config.toml
vocab_size = 512
warmup_steps = 200
decay_shape = "linear"
batch_tokens = 65536
dataset = "wikipedia_en"
Each number is 128 + 24 x the weight over its row's rms, rounded and kept within 0 to 255. Layers, rows and columns count from 0. Numbers have three digits each. The size before them is the row's rms in percent of the matrix's.

# layer 5 MLP gate, 704x256, rms 0.0509, rows 189-225, columns 128-255
105:086122123131100130146200158086125157160111139146119126110123114138134168109091130154127110140124063089112068103106129121170129140146142144126114101060085098085149147107095161128147134161115121112136123132174129121129139108158135150122161148119100116104149150126168125155129136174107119115139125128148118129138132156117094141136100121127126129096139124089123139098172143170106129094139
101:102168113164145124145139093144143126120115100112137143130119113098091140159137126119119169140168166160142134103129093098143103089107139120150146164127096110139115157113138147141122149129147117114157166137110132117146114102112116134090096134137139117126128127165152147109155126079132125118099113079135132124107160155120131130122153138148160079123188149129143118128111108140123124098091
099:107149111112114106145098118157137142088138092146139151094159154108093131118076138066096120105084157161151123097145123111089109136126117121116110141102180112141149151108118134106082115096136144120132129104084106124075150068112168167104163148117113153138129146105150095102169113150107105151121141106141094110141156143135092151133159137135108131128130186130097122184117088104091110110161
098:164108085129090143100109105180105133116143100139152118172177133157128136123109126084151085141110151072101122143137120142140112135124152121109135131135153124129151116135137098094188153111171176119081125125186157136104104133086109122153125141146096123144163133160132100135105133150086122133163179076119164106146111151171116107119132121126158125086140130111131165108103105117146168122109
111:115129164128117123173103164128162056138112144125129104140100143138112127124139121140143174159123159169094101110143143128138091156105148143104101148120175151134168140159141139089127160144104138112126135117165195118131131124146130172110130120141103121106128148138142132125143117162100130101142162095131140109144153124101138115128138093135128141129122144150121111161115098160101146139083
101:133120158104123144142119101142136166141173136150169104173163121166121127167165131114138148091149156174100123121095094078113144123184109136113117164086155125137122131102129105130164153134115142138159111100152146143140094158131099102152122148148119115072115110148115129101146152166115121119116081122150130128159142108133118152142164131104141158155099125130159152100143111134139141115069
097:071111095152068122139153118121128093149162122117150147154140143125207117155119120126167163142157177119148150132136148099102131107152139139167102120157151147132127062073107090106105127126136139111135119104127087135106093171134144114121160125115157113139111138123117146127128126100078122156143141124134091134128123102134178150148172149140158099101138136120164135132097080135107136132136
095:112110125138128146156095145171105130103148114128137128104115121143156107100143159118117114115178098129081170079145093142112133169108156105115135161132133164175134102130105112129132102115105166122127121103117113108102116093123119116143161082166133078105124139147147116146095103132107152119128068127136121141144122114075068159143178126142104123138128139185130135126151082134131088086123
096:130135117097090170137129079117096128107114111129163145100111080112136153141092106153147140135120118143146085127134132137158124100127091108112118156143139125124122125113089151116129121098151117135150107139103128145107135148130118118145131112091144089152095115139116120131118136114105139142170122105106087126089140133154133133163106129126094126102113091141102123076111130079121184091112
103:122096155111124121143120116080172112136153095132106117129100123116143124103113112164119145093095131134105088100149145108153098214148131143153123096124114135136152157158127161131128156115106159109117105167101070103116122170113086137111129168124137102145154116105158126084160118120136129130113143146117112163154169126117127110077147152163111164156070085153088123126113103106106168138147
105:059132136126133179181128079122153131081111125128102147128122110156144115130139113156126157102107167129139068139137159145107142103076087183167160098114131138110102120121153150149147142108125148151097139136123156062116136137089154131141151110169151107116119146125097141151140112130089099083119146115157105139104102124140150134122136078170104161128153082145129106124099128110122110169097
102:096132148153139135146139115114164158082125129110079141138157109152077146144181101095122115134145152168094111124145115146126079121127119107107127168120138144142098168104135128113126161159103126115160180146090133133110100111121114140099145131142113132123135191133117145141142114133112105124139151100136125137137125126105150138125130138133128151178116120131123116145122107180125148167096
110:121117149117183138162103131146142137128148157169154133092136156087145124169131099138122166137146100109105126118101118143119105107123149155134159091111144095154127165160123116144109164159089123084087112093129157105147140133086124174130110148149143125144145205115087142121101146125139138117121108167114156147125112150114100121089124121121088137152105136111127125109116101188153129102124
093:191116135111123084108109166140096158143153117139115145084157156140077108172147090154070108148144116124116100109097106140117120155177131097176135147135121105165121102137099126136116124128119164084136144132117149121172157180136133142110114161118144106130120136134145187159155107139100154166121109094112135111122096109161147136159127126137107131124134130132160112156155090095103091134098
092:056139090187130149102130170104164133168085156125144143170142140116127118095141126127107135176127102129147117111110125111141151120120101136151135114152125110137125133162153155102130105135114104162103144133109170169137141142136109144104138139135145186126113158125098146143113117089136117106128140086158167155140098082107132077070124115139118100123141127073148125128098094094122120083110
095:156137135125126123177115125123082141132068088130155155149145129128109132163112135117111098102136156146140133117142138137134161121148149118100113123146115159160145135109111124167125115149140142140128139079119149087165146180100123165142113119095133127124122103103168160138159088140112108127120140088127131126141113121168117112127144112136115135104145113140132141143107152103139160126144
105:135144123130083131113186126128149152124148128115143091122139123132138127108142080148154116127118140122138118092157092143145121166137145109140164159140084135145103154125149155127135165139126163129133130159076081116141125119099151099125097071162151103168151132099148138128141148115112131122112153129124145112110082129128134110094160068149096131144124094124127115144110159094109120149109
107:140103106117147104150102129156120143113098114117094134110070119123147081132123134127143088137103091137123116137100152156128131187162162125112128137093121122148136084137085144125117151162135161149111150111139166096145137126157128137115120135164116075113126121146113140175109147061115094143143126092089113109149132131126108076110178155156130101115137132174142180138149106097148095110069
098:130138151162131169105090158122143162137123117104136148129132102125112146127149115150107156162123121163130136113153115109124145140162153129140082075127093082138120129138132101105117174111124154115175159061102154143094105129110121163134141083100138100127145106156146065105093092133115117136153100105103107149113105159131117108157131158153073129131130130107093062134103091149107125123081
102:138117158116111152146092103138142122182130123116126121136102110164126140129163079127116138125165133103114156080155125154145106134142133074108128119147143151120106122112121088099109115112110089127077158163180132148150134153152122140132128131156133142175122149150111131143104130184147148149176133154127136123192122109113137142095153077157128109120184095155138151135130136150111086134098
104:105091112138127124141177110104118166109160132167122110118098119187130101113105149088099127192128142142138160101104082132156117136099125155119138132154092131159135129158120127081062105139111168170148106112117126110172139135133120145176155120117149144077138124111105145154151114116137119118147162143062124121160113130130143131136109097123107148119119117168161120122124134107134133114093
093:146133218147141161157138110126133120172107145130137103149133112137129155135141134137139161126148138151123118166161174102093124122116142137104101135100140102059159126133137103109123118131129130074109117108133085066094121119125130084095149145111122133111123131144126123115159081140118161103144134146166129110102106104141127092174086182113126122149117094154130107104131148108094147136136
098:111109148138106118101141099108141178148161096082097097129169143113101095112143065136159151152152134121165141144103120132104136101131118140120119118110149130133140133148126112134115128106138125078111151147106151165132099126113113139133146111167104164132155161121150136143121140106137138111150110098120077147101163156148124116096136175096106118160138099112120083149121085115130127126146
101:146073141153122148105120120156120141158130148129117095150095134154120106157101124106135129188110158159177106108153154113135099183153109136118140136129103125142116118160163116154132131121153168179086151133151105114156107137134126134189154125123149129135120113123112160141103118090097101142129099129133115092139130150139126133105145108086120143146150131177129158145127133113100090147127
113:105147148161136154156131113110135114130098126154143174098135096108132114135102114115110092140176133106138153134086133173172134127111129121113107142153102116150102125115137138141087109113100117178131134121168175132141166120110122121095129139080124110109140102135088123128110115114107151081107086157095110151097118133102143109116101141153112140128142116114161128125110151132157112110142
124:144159111139158105162144148109136095088095080155137137160146144135127143107113093172149068103138103100102162181123149149124122176156114120081145137136122119111127169103121134119111123118104124165156130112116086121166097085136150165167133103109123141131095108109125090177126133132136136105120157101083139106128129093143140143131146143121147132110148159112169146162152161160118136142150
105:105117146124106164120157105151154159141131154106110105159180078143111152089138123164113099157123151134151138136113114137160119075177165120092111138150116185118115162130094113139158158115146150131110114153105144099148137136100179103158140115147135144142142170132149127174117115120122133107135167099084105198167148092168147115146146177141131106151104106140182138135113114092149149110120
107:106138135134110142052154112104172138104140142182143091142191101121084117126140134106140124118138117132217104111139150110084142173139103144120108125099166131144133114166162113133068071131170086127087114097089107149117126104135116125128129125129144129142145118125106080137162156155085147098133110110119126120148167142100112121094112118140101147138115147113139130172120167155122138130115
100:111124109140178116120098122110105139113105128171108180115128164132153157135126123088161119082152123119107166127090139133148128109150104100161136146132149157147178133118096103150145113101137155090119160129104114111109100175115164155134144119140130138093073164127137116125134110106156173131164108141136117123106139095080150094165138107146092189097129123146133051139138101128103138139105
092:151137113126114148102112134117131109117121122167106080152118111134134129143139141116139149149120107118158134113087138113144147141168106099141105075124120136126122125114129149147139068089135111137111164147112059126100113154117081145102142115091154147127158126103111099124104163127131167145190141164148136130116125157109115100130105148086122171168137124099125122121103111103129110132174
099:154184169108066063133101131103101210132123153166128101182146139094162114128145151152130134151108169130134105142144108116124119141107165127114119155126109089133153069160129141108150121137148135111108161158113106123139097151115125164091123094113159111178115146197150112162108087091119153127164113116132139102109158168147120129126136135101113113160129129128110160133123093152136118149119
103:104137118144120145175099131141070114200138163133143111167151081101104092161120134091123105104160130136113121058117146141133098105132125144133079154118156149158098118106122155176141121136154114140126148110122117141145148134135133091123122129109094122146149134115125081137137088136104153116158145108106139134138154160135161160126116148119143123101176142092145139104088133105152092094149
098:143148136124151139129107121112155150122089158118117142114152131146138165137163122119133122127148131097081119126119095103122091094134100124126154141159115111101100120142102108125113145152188106118124120135109133104085156140145122156115099093115151139122160144143143093121137144160102115141191121073102173113091137139116113158110112149128118120117095159069120148116061093141149137137126
101:109116083132109155105150120161140133165127168086161115110131185138112102088114089120108153131121144124150141112107139153147129129142113146108104162181098153154115134157125130149169142112091154130100088118124157133109118090137129125105124146151119143142119146098127127111129072111136133097152121145099127169176115126124144140117133135157103138137146096142108128094144139120119130099143
097:151161074169077123111124116089156125171130097141158121136147096172136117113097111121143131125136150151151111123100114147159133100115116172121134081157111116133107164115145154155183125152056162131128141141122155110115155115150169099142145102104141097139110129147117128112118132110122177140122142140131150146092122130174108149140186166085142148136174117142151162152116128133165104103145
096:134113154138102139098094088151141102175081117188148142142127132114102175145079150096127150135106120097131150073086147121080146128144121137146083153099178126121152132147189136110123152110129156100167086158144120125132152119121124149148103103123108099126132112148127105125154114160178142069161120134171110126131126164129088123135151104153159113133122109095114090081128122111116144160156
105:143151158092079140095103084147112144128089126149095155137138143151161098104155118134122135129105156177125121184104157108157119102128132192128109108147125171152151129114112110122086140144128163107084123136202116104092118130125120129116139124129139159122103143159140110116107132117120131104121126139137075117110128157110161111108146167109099124110137172137150131105169137124094134149071
# layer 5 MLP up, 704x256, rms 0.0499, rows 189-224, columns 128-255
102:146123130132124083120126174092148086096087093135143166158133130143084115158076137116095127129162157113172135093134104113146123133055120089174119106178106119113128128154137132159085143117117127126113107106093122116166115130115138159137105134132144108140113098125070141076135138095159111148086104126140132125092121157166093155117108104127142129092165106132125139126119074088154121110123
101:110173144112096126132143145137102137106117121101103130116121120144094129091111138122109094137088127141153164153136148138133109133126157136133088099071114138058145130137101109138114104116123113146101116122174144127132160169138165134110140161150149138157119128143125087129158083144119120137135111147138162139132114148129084133143137148177107128170143134129125121138069170156085133130179
099:127110099158109126114150124125135108113097122191114169109139159152128090100105123115087154153090130151141120150138112150136124120131151119149147129121149150122115078143161152159113127143147132160169131105179143162125161117094137132132124150091127105168144131120106151120155082097163147111142073210130139143069104072146111112131127116165115116086135146133164122101095157156103090113157
102:129152159150124162112134131139116072097150105145133169117081113121131134110120068147139168117094115149103140091131130164185114140127140113102141142109126118129164111146141129121161146124207119119123162123091133160146147128139157127136141134109086108102135167088153125134153120100115111099152141096087070142147097140134165120114153136141171137144107118096143126114108142115103121155141
108:167148099108117154128173104122091135110146097159135134154159113105166105119157121089166142125109111135097155141131144133136126134145144119157160069109147119125083112080092097154177108118105107139100153149157117090134114118103139141102107134146135135115135093120138140122161141124170126141120139177107148112102103140136121142070150122147147141111144110108174126099133119126164113132146
105:132158145094073131149147142149140082101117127161163160126117104126138127105128097114152142131133156134119108128124128162106120103114119102139117082140118128158079116121124146121112157156094120127164099103128130117150143137109113120122163098116133101123150122141144074126140122143089133097153136129178123173128093115133094126152118117157056120135109158111132094125132116201107149157129
100:114168143139145132162158122164148130107142131100125112156109147142149120116133164091140126127099145106105147124098107140098169161098115146154131131146087110132146141132147155131127076101128110148111138085113138113119103143133129089160122117145125117171088142108097112112063110121102164117123084103135123154086160107137163124132170131088188101109124103138109095125091102142145088158118
099:146129161150154158122137129162125105137112138134119126151166114109098140203153125104121170110147101182098152086126121113149139137111136145105139096156134101128110093103135117112153074129112152126145155140122118136143110129138111128128127144124100117155137081121119134144112143114126106108161180144136107121114124161157098151172119122094114101173137110102102139114132133169124141151145
097:123125162157149184139079177123139111135149127101088162120089146136154120109154133079126121101104143129077102125122088128084112152148152100138086128117097111107126136169140101122107132099134135129171152120065126149141134091116122137151130120135181162154144116080114170131111100131145161124118121118106161137110143113141144122114080054154115126138152138157133118135151118167166100122119
105:145117123180136177108106109137091133168125144149125093142115182112131122184138092095174133154150180127153089144176132135125130114172128151141079072122096141153082126140138135110121174119155129179145162120145160117126117113149124116145085108114156154144123122143098095091098131115136117171123103099111168109110149143182134102091160168120111161132114116157142100108156120133077092141088
103:113105145087167157094149122102109138144119107117124122140120137161146158163122096128099084137121122118172111106129157089128102125135117186134105155109114129138173112104157181139126119125110123071137121142107110102136147130156095101107138129100153106123118096143128165135119115137116154184139128163200090118129139124155108156160171121089117102103092123119143140122150107127168137123117
096:119138075100136141078108142114122124169149129127097114135148112122155102154153164126104160132124113159175145105104132143102158122133166154087108150134124169132145117152093109112152119130155137124128128147107137125145126138130112109184112078118128086116115176115131154154147096143119154145138154127178128138089166100132157138097136150121116150065140139146106115142160177100109169098174
110:139079128139141177137089157127150162125172147127122105109170124140125137162152084119138148175146107095122096126095150102091137151138135176123129132104131082143116163105154124109115162126128149111095075095156125127136094114110109117114132159149121102190100154115110172103086162142159162080104145152124122159117132119059117121108084154152100079158129149131096090102127097157117142140107
095:109146175126120154155109149113154129161130152142141169141094091070135148125110101099143124117128121152129159134134132157150130149118147139143144124137124124071152187116132129127121115074111154121126108153110109136125128105075143087125135151157140083140134080141077072117122158141131083141146120156179098125114116115125142109136149159139123111110137147071135090135126181150103126137121
093:112127116148128107129128087139129121125087150111154118099112138135128072156114086175110152137103107153109102100110123177193106149153119130122129110116087134105130115124143117144114135122126158165141116098090167136096122118115111128124125102144116140143100165110129090135132164123138136120107131125156118150129107206125112132159154131141134110099102116090140123127175124151090136087105
098:120110157126102125123122100151066118127100099110102136154167131100122141131115106128137129083111147164117068141145148092112103131116104133187116161116125100137135143155151097114125121082156087116129129143120141131132117140113112119139145120122130121126087116152135121118128105141114135129099123152101054159135154135117139105128114170156121122141119148141181085159130151178124112133154
104:121130119089120127112104128132096107103146140111093132141153115139152116117155120147129122139138124142156165147111129105101141149151164134125048087102120159136087120071098139076106162133149101112123135118169144106153136140106145129101129166120123113122120116132143140153155095127120096119152157155130076131114139127132087121106115155145141114100128106187107157089107128100122164128110
105:102115168109135097191114131113119111155123111127083140144155128125112125128115153082141153124144110134137125170158105124105119112141148096123154079077131138133143121134091121124108127159110141124114153143102116135121083144105161132168098086157149143155120114100113147166092143144100127118159092145161171153111122147139117159150107124121152141107149108112125125138108100111134140132140
097:148118145105139148128137141109153099107148148140141118136075134098129121161146128102108073138142145133082123158154078140114111071169078137102108143123109190128106101141135125112149126149161150110121156126139160084106125109095146155145138151101110047156081133092129117142134127053122123123131112119147174121126144110120139167164152114123145118099104123147118128117077138153118091119143
105:121140178142162177155125147099131114115113137079127128049136105140126080101091125088114168145129130087156128125164145087170125134127101136114140122142142145194202143092171148120098117165134105150110142113116124106143145100117136139139156064164166140133094087099121140158146118112108129119134129156109125145139134124093132087092092108161115131125136151124143090110155129122104132096113
104:121117120157177097139151120118118083154158127148114110106171116125114092095102121121116095162131132138105099106135113123158124127153121109098130118139100081167119137138144143122130117118156152146129119166093120146178108109104152117099145130112160160094095113146157145082152093106140076142085139139066136104137127138149137140124118089112140130121124129141176107112127128126130132088094
099:145151102146131117126122169100111112140119117083118076137100133131174134108137107122119096093164117137150160133149129146138120110158119115135106155175103114086130150143142113120129136124104155092125138129150115127149144123141078128161131112142080142092081177158149115113126128110111115109112115092167138115134094098126116125122124126153124131101115055136156148133105119146126124124189
101:130170120140151119152113138132095110133090116079132172103104135142131132209078175127131127086138121122129107110112109079120084132092148103130076128111156138110129161130116141154076117113138139126136101168147121149082131167124102133135090098098159142162152124127098129079134153139115110107146177104089169151155107089112143150130112100158099098161117129127104142165134091134154144137122
100:144099098137138147139158144143093122106132161101086157108131124122133094151103103134112154133127133151157144142113109090123154147129095116069133185116126096141163136146097133109123167124084113117149157096117141119140115118127085134114133085093123121096107141108141089139180102130107163113127163091078120085191154146110103119081141151106124105158138143165131152153143165124125125114091
104:163153132145117121152147143141091095119135085127117085084121094131102185143122102148170120128126108107124091141172091092119192146123123092126127125121099133110113134080115149098104143090082114129162132172102134146133153114114142127114119151163085127148109100102113126144113148173143168131129164146146105135152093080083107180142134110126146132154148152163152127111175078139091160117109
112:112097145122133144128118058110138143133146175113152150112124127156096155123134145085127186169117129139115122109139159157077116111120136156133111109136117129098132136127133161163139141116122165144111136162145204148095128101140123125106163163127108096119149143130072138101089166121122086125119111151102137141141080142130139081141096134128076107137146108130155102128115150126123145111106
103:147111134107141135117192116142112170167114115156164123095101173130098141112143153085155134132140112145101086129148164099129139141127167135103128103166179149142102086153101087104098154181114113132142135116129092127110098149092184087113137129109140109150110098143100091136138123140175147137144112144091146166123132144130135081195138133125163106134132118114138124150126207096144105113083
107:106157158140151130107123117110116141100150125157100170085141159099126131127104125089142095110156124080147150132122110155161121146135147157129140087142138136111141115090163119137050103126204124131114166099080109119118138087167106112147170148129159153087090140145158121133138126111112136105119132133100154114103120138062081116124120146150163142147142130142138110124139140094111137091129
100:122097148177153131152145130166126093143084129166119148145123080160160090114172122151128118159099136143153143104102123148164107132108135127165120125115130087081146174116114166095131128119113096101106086137133069113170124125132085139118155147134087130111169127128170119139145089132101147113127125121115106159173131161152131142108110099115168123127118111121111146137127129177138079123160
093:140131165155130160139158154107184105158089173118084126114144153122166108151128115157155135123131098155152150095130146150129157099125110159116149129167135110131135142117100123180149163164114119156143084100140091127110104141124140121132102160103189147111123112130125077145147113117161139127133121139126147115133127131154130146132154123129148180145075112127110122132096119125125129105080
103:129182110124096064123146126127168131099126112144166070116112126122164106169084125123131140061132123147137124132108146111127119141126097138115131125106165096130129158083127118101132126158135123168184154130164130109143097082146107105144101072153145140102136153141073118165126145132129136152133136119142144135142128119113111166129138142170123099134167092100131136128084146132105139123115
107:105129139143115111098127123124145129138131107195123176117155158091103110152142151115149139092090126148107143127162142166151122128127128186110128146130116086119116192134097158084163152131154117130127121105148146110134164142129096130160107138146146139134155163102144129166112116139147146079113174087126162153106102132088144124112128149112147122085155153140131139101131142105109125124137
103:109150156122152134090111174108172092098134116130145117090145136139154164109146127131120110138154107105106129146142136090133148127111109116143158141137107107159110155190118111121094117145107126100139143169156135112084101145135106111089130128123139129095143161122154108134114120095114103112169127099139114119164158153083111144167100152102094132105121133134108166099113102124152129088148
101:118107145124134141106144104152109123156150150151114148138128134147102131144111122094118181145164127090120121119133134153087127128112174139144125107124110114167082120165088117126109120111088109109134105129110147113122133141149063124138091122096165090156159198111108120090164129142146082130150132166153095155135126103124130085148103139123124114140105095092143157174117119135153161136159
098:126147139110124122158135095117111129142170117102136144113096171156180142099128115082129120139147150175135115105113072138104144118156108126106114155147128137158129095126152150091145156197131072100150143127072138151136139118120105101100144154147121134138140124157181127114085156150136130153110102101114124149122121200115132124148128142119133128100159135160143110106095097123140133062088
100:121173110152169113093130135137131161135093162172132127128127115156134141135095139130154143170149180110079112120115144158156100096136131109106127103165131142143159119149133123120127096161119146094159126111105097148123152124154182143144134106144154074136152096097082083132130117132107134137156168137106122110121080123123140143109133142137135106099130180133124088132127177149143152132116
# layer 5 MLP down (transposed), 704x256, rms 0.0503, rows 189-224, columns 128-255
105:155162131134127139123149145158168116147091137144136161120113128104134093161134112104100158145155077095112133112127145114177092139080127148161086127166145133091118116117125123139124119166116137123134100109116176094135119132125167138137134121098142135137121066110130150112158123163132080130115118110117113113153123098137063135132136124156150113148104115093102103121103099125202082102129
101:127125097103091144139144165118095141147155115150122102114130120146152144142140121142123124150117105068123123156145131150102120142094138156069104117097181113096141096129088109148128132126070072095097155108116106095127130116144170154153138125124095133101121121094111130123116130097150127139178121110136140121159085143129106118135125091152121136131127096131129131109127128143108107136180
102:116153116143120151117122157094163155090109128082195131131129136145122129120146095140092098105107141100095118153139136153130162086181114111084091116130103080147120110134146140151127141084122106126131143153070147166071122072125139131086121188121119125116130139140141172145158112125122108087149096148125102134108130123152115112075126138172136155098115107127129087140105116093124160094098
101:077114126113157158149123129146130120112098093125154134103162144153137143112128070122128110161131146180094178119152119194150136115166115126108144162138119145109144120110102124124148164093176092149158121119146139113093142086112133127166102119145158144069127147117120151161178143108132136131125126151138090096105125086111112129086083117130138096159126155134137188106135167119141081151140
106:152118137081118116112144111132122131104136100097129132106127132171116139129128088128118086094138082126126128164100126100103139123149169108119080108139140130104129110117101093117179087085077111093122136167169122066103119164142157119116123147120114089096123138108118127097167141145104131142135139118133141101130117110176151160089169147148139123083140125165157083099141117108124132098129
100:088199123085140099106145142145087111108104093109132093140157145180155114111119135132127128122169139155115160091133122214104136160120107136169123093089101151150150148164099151128135131136140155166122098157096147108156126154111121105131082083158128105118153126147112109181116103116094117139103133101143110145122064125107125075139105139130118114133170106117147129131151142105130108124142
099:071099140162121142155117128142161117151179122094133093121157154084137186122106091144117144103105144172097130110084160094146141130154136172099168124139108129159178100135157134103125113110138096146126142127119097143111101102118133146135161093141137104155113139105154126065073080110103105118158134125094130096145137183136141156127163145122146107121121117121126157148117147106126103136108
098:124121124140130162155079126076104130132103115153157115133143100158119180112123115100134111102087132066114137137103139093135141136136147103162126146152124153096119122163136154185133103137107139172138127126104110128131129139133123147158141150128151119193143116130137151173146143066144113158140168125121121106106147139114128098082127099151125144100139124094109110090120094160157099133146
094:168108143123083117132113100133127109133106096139110139131165101150105076143119144126156126108153102127164120144146133106126119112107171132109131108093156104147102120142105101164107131161154123130132137160133131104137128154096110132139079125158111127128129118155100122138142143134133086152117125145168119099113095150073127097076146124127101169080096187120120132103091155167135112135130
102:117117080133130135151131095111103145126111143110128083105151156149178135159107081154143156107131134120094109077192124136096144104143151133158092121134082065129130132136123088098119153123140113139142151160181177137100098104133127118108130133120120138148135115114110097081155155116104108125171125130100124099134165125137132150105096125114096115166154143111140125111126121119084103103140
098:151113077121127106121141131109096153109142108166110137102107144102108108133109096112108140133096155160150124136151168129107157133093094149158168161143111123129169132133100172113113136101114150162136106124055144125204127139114118099132082087123102115099125161095104135117152095128104127103133124132144159124119069096136132108128121136142135170135153087097100132076137103069106117173118
100:138100149107151151099132137111122133108122091160137114089097125082135107095118111145124125151075100137157142108113163144133138084117141139147146155133106137128182128160118109124123131165135135099148134151115087130169130134120137117108132118114134142164101084148125178082117113116130131125154114154121123131111131122113130124147125163114125135146131155126127126092131114155141137124137
102:123163143122115165133148084146114132148120121164114159098126145124120116124110090111155130179119143174138169176150159091167124119113124148160167168134121121158126137104139123103122132121100144144109088149115098119106156099160137148139111160106128112146159113136188130131118100142100156112176132110119121115135179153142101124168142103134071134115130166141117116139133090131121100141086
094:131176146103101141129150106097114135187121129148150152131063119136141137156085139079103145161144139146127162110093121076090119157131148128108116125149138152107123141124083075145111133100132160136165121120126141144131142100161101138081153165133132097124150099110130164077159127112117157130145146109128113157146056138148122110123131126133097127141113103137173154139110107185114090147140
097:140148117093142133154141131170086117114104114137122150098141130103114163133132125153157130165105134122104171149163160130147112115122127090105177130167123149137126135117114136114107141116118131116152133103129123068091130146161110165077146132092140080166095144151101073137127124138145153155125127125117092130135093115186139081162158125070109122119130091127144136135123121154124116128134
099:160124135106144148092126155112145127147147080143154120186122092101169126120115115144102114119112116137159140107169168137168162135108153120154118199088151117110107129134140144064158162131122133149121129117121110141095102147145156075144169125160107130092145100121133100139125128142081151137110122121144136097164147132115144107119142154147096161148146149121129143175089163143130137126118
103:144151144102074118130111152114107135153160136103140098156125122112154104106133086126148134131112160124160102110151099092093147149171172161143108103112145152131104133161125111115132144161134122144106099106129134104131128125119085125123108163143122135142126119081131124142144115072116176127122097105087132124142152161133123139159149120171091096135134201131115128127115153105143116121149
100:099178138114098126079135122117112127134145096151150114088136095153124117189117111136137130116143121110156148113136121156160146102093140106120102152101091119078137150146111113112139085118099129166135161114117133117117112143125154138098126145141142141137169140158107129120166088139137093108116129159152124132144172120132143156151143182134106131090128105135110100147084145149128097143098
101:138144138143153134119160100110119122151133127110154129129114101121161127195130135096120120123178125071105148118172075098136173135127120128126108100119097139141124079174116158136105090139121113141098137126121171122118140105163158130139099108099106117188098129119148130113133153113084100126109143115122149134139114139131145094166159174149118048116114146122127093169130160119119128138115
099:132080107108110139120131137138083138128112108123079145143131135092110136134088175112146116171143137104149152109166144133133121126140147143166113130139107180149090093095113120105163133166133117148115169090120080151114197169155099142116142085103128145131136130145158110112104104124158140101118129151130127156104131143133100125118079093132127098181141125126082106134176153110127110097084
099:082139146128131117103079144129110097138166141113174096134139163136168130133103142117127102148126105176121132115136124176128145160191106106133094119154096134113092103148168147152110120159127118160150182129097146126128159155136144132113108129087151103101133149134161141107101145165077127152109134152127097128130112133111132132128143106092126163111063148149119079143135151135151107116161
098:163187131142144115112102160113113119126125141075136112129160128148159142129120123175108144088146114118113141160177128124123131135129131133109107124160120125114161141139109115114145098159129115150096116105094108162141163107102104125122142131151134105098152164123149119125129112115127129119099126135123132121123120158162136163131136157138112097146146098132134134119139141122136149110130
100:134140136166153140105117166086066121097119133172131158133151128123117143131140137126148131146089124157137089095144133133141127131167135101114107147121157131144151139147132082156116115174134149120176171150170119143122098137114081152154126137120157151143183071161108141159133150134137131159132158121115168117129095132137128099108121086128138156180144157116169120159160101138098133085142
103:102114144114125061129153106123170162130122105149122162129149126125165108129143131103145136115165107149084103140127148111141162148139091119126089099129112133144149149117145145116137122110117130114155144159158112151134107129204094122137110112083110127114053143131100130093108089093155159146152144147133152095141134158114125117088079147103123074132090137087130173134102108085114135112104
105:117157117122154193142100113112083149089126142134134100078138141142129147136127178097089135074112106129141150116143127090145146139121123171147126202096127115134111152123121098125101108144133106120129152110118088096104190086111127112106156114124117162137132153142123117119171152143170109166136130118155087151139096112161125135154112060142154172129146128137117121114071105122172146162177
113:124084129174160073153112115083142138142156147095136128145121125137081115128093172126123159155119163146132074147166138127145154137100144136119163124127131096170182159163150138147114152149130114167086111136160145109120135164143096117095158154141105089106108120123073163092122136171099121122126062125117120164107096133147104104080086118168134143106103073117130100153116132129116177117135
105:120133092136142129158108148145146096108105154141086126105133096116187138163154134114088124104123090097135109102145101134130086166146119073117103092135158108144164129111139118142079123156100113096093112125156120123130083160185098162151114157135154114088099130147087124123155177142147160121127132084165148116109100082128111153140147105127098139146110130115139093165093093134111158143150
107:099162114099118154130133161119138105169134112159126115123121160138155085095160124109123127100071128102105107149144162097146093114139148138074114143145158146095146156141133118071124151124125117113129133116162147132157151118134111148134116150164132135133113133125086127155135138149128118112123126111126109087117081078139152134113131120143135134122172101137127089105118087126153075122126
099:137140137116114136105156087139114101097136104152113124111151147108130179116112140131148093107176135067138167106114088123106098167102099107161120159120125120121127084123135108150107148121135142136089126150094107096050130156104151118096137110142127122141162113106128111153076072135143143170130134112146167117111145092134120120153075141147097103114151093114126104138167138131123131154115
094:171145135130115148135145107120082161147125121145126109135136115095172158123140113144114132122093094133168112137152131104159107135137125149127172102135134155107128138046091104160156100153148118124128171124157137131108134149124117078150130128088126191117111134105108151127178098117136158132148114127152130139128105135125138077100086118151159111129104152119118150169123184123130123113138
096:146124148163109114121149111127116130143118140178099098153134150128128153150114141140102065121099131138091166119129103139154133167155153121125147147136137116116175170068126173143106169100138134142167102119089147120134079154111119109138115150132109150145189141109114170120092147143090111138133113126175147115149093143139099075162114145134124124112122144118116137116111133144109078134121
107:151086131153116129107120081126118174125148112183121160132123101088121116132123157144129103142083135151085127154156090145125119103136099133111126133125133107130168155103135125109078129144132125156131117100135158096149123132157114065123122087133111169125135157136116149116155144151124139120140157118105124117087120169073134171122058147098161132136127152163116119160126119134125086163108
100:109133115156137072112135123133140143147132104132141155140119142181126108118152110090110147123149102133134139117118154105147151101119139156124139153150141131127105145066127155123152163094154168151130146104139161128112111145109187182115132165118143132133128141125112143172143182119140150091144107121139135153140121118116118119158132129099103093130148139099105135088146098076103096130179
105:124131101149142151122100137097169135104118102132158133073138133133129145168144113141121166107088146114183159115122156162141108108144134164142113106127126135125140095194130130132124149105116118114117123135128119135130156114142123154092111110141063108084111146107099164110129120127179083123140110119138115096121139137095104093136122154157179117133135149141123114125168145134128160064156
103:136144115117125143155120163123128087141154114103125130118113115129152128150147137120139139170124137116108087129096107096119134153122143118174136114134100112131133111138128127120114151118152105165125124128140162185128131134107137103118128173145127128100088093123159137140099107146156139142147144097096141174125108155130193167138168106122080130147125190133148191086132117106139181084107
099:127111110156140088123149139127112181107135116117093144158111118106117119091168148119141119103123094085114103136110137058176153108139106129115172114137158104107145137139104115147140124180113128104126175130156107089144134092131174162111111139133155113126098148144133120147179150111147126130097112115122142133117129145135121148149118113118136149154159119153131136119129126138070122128134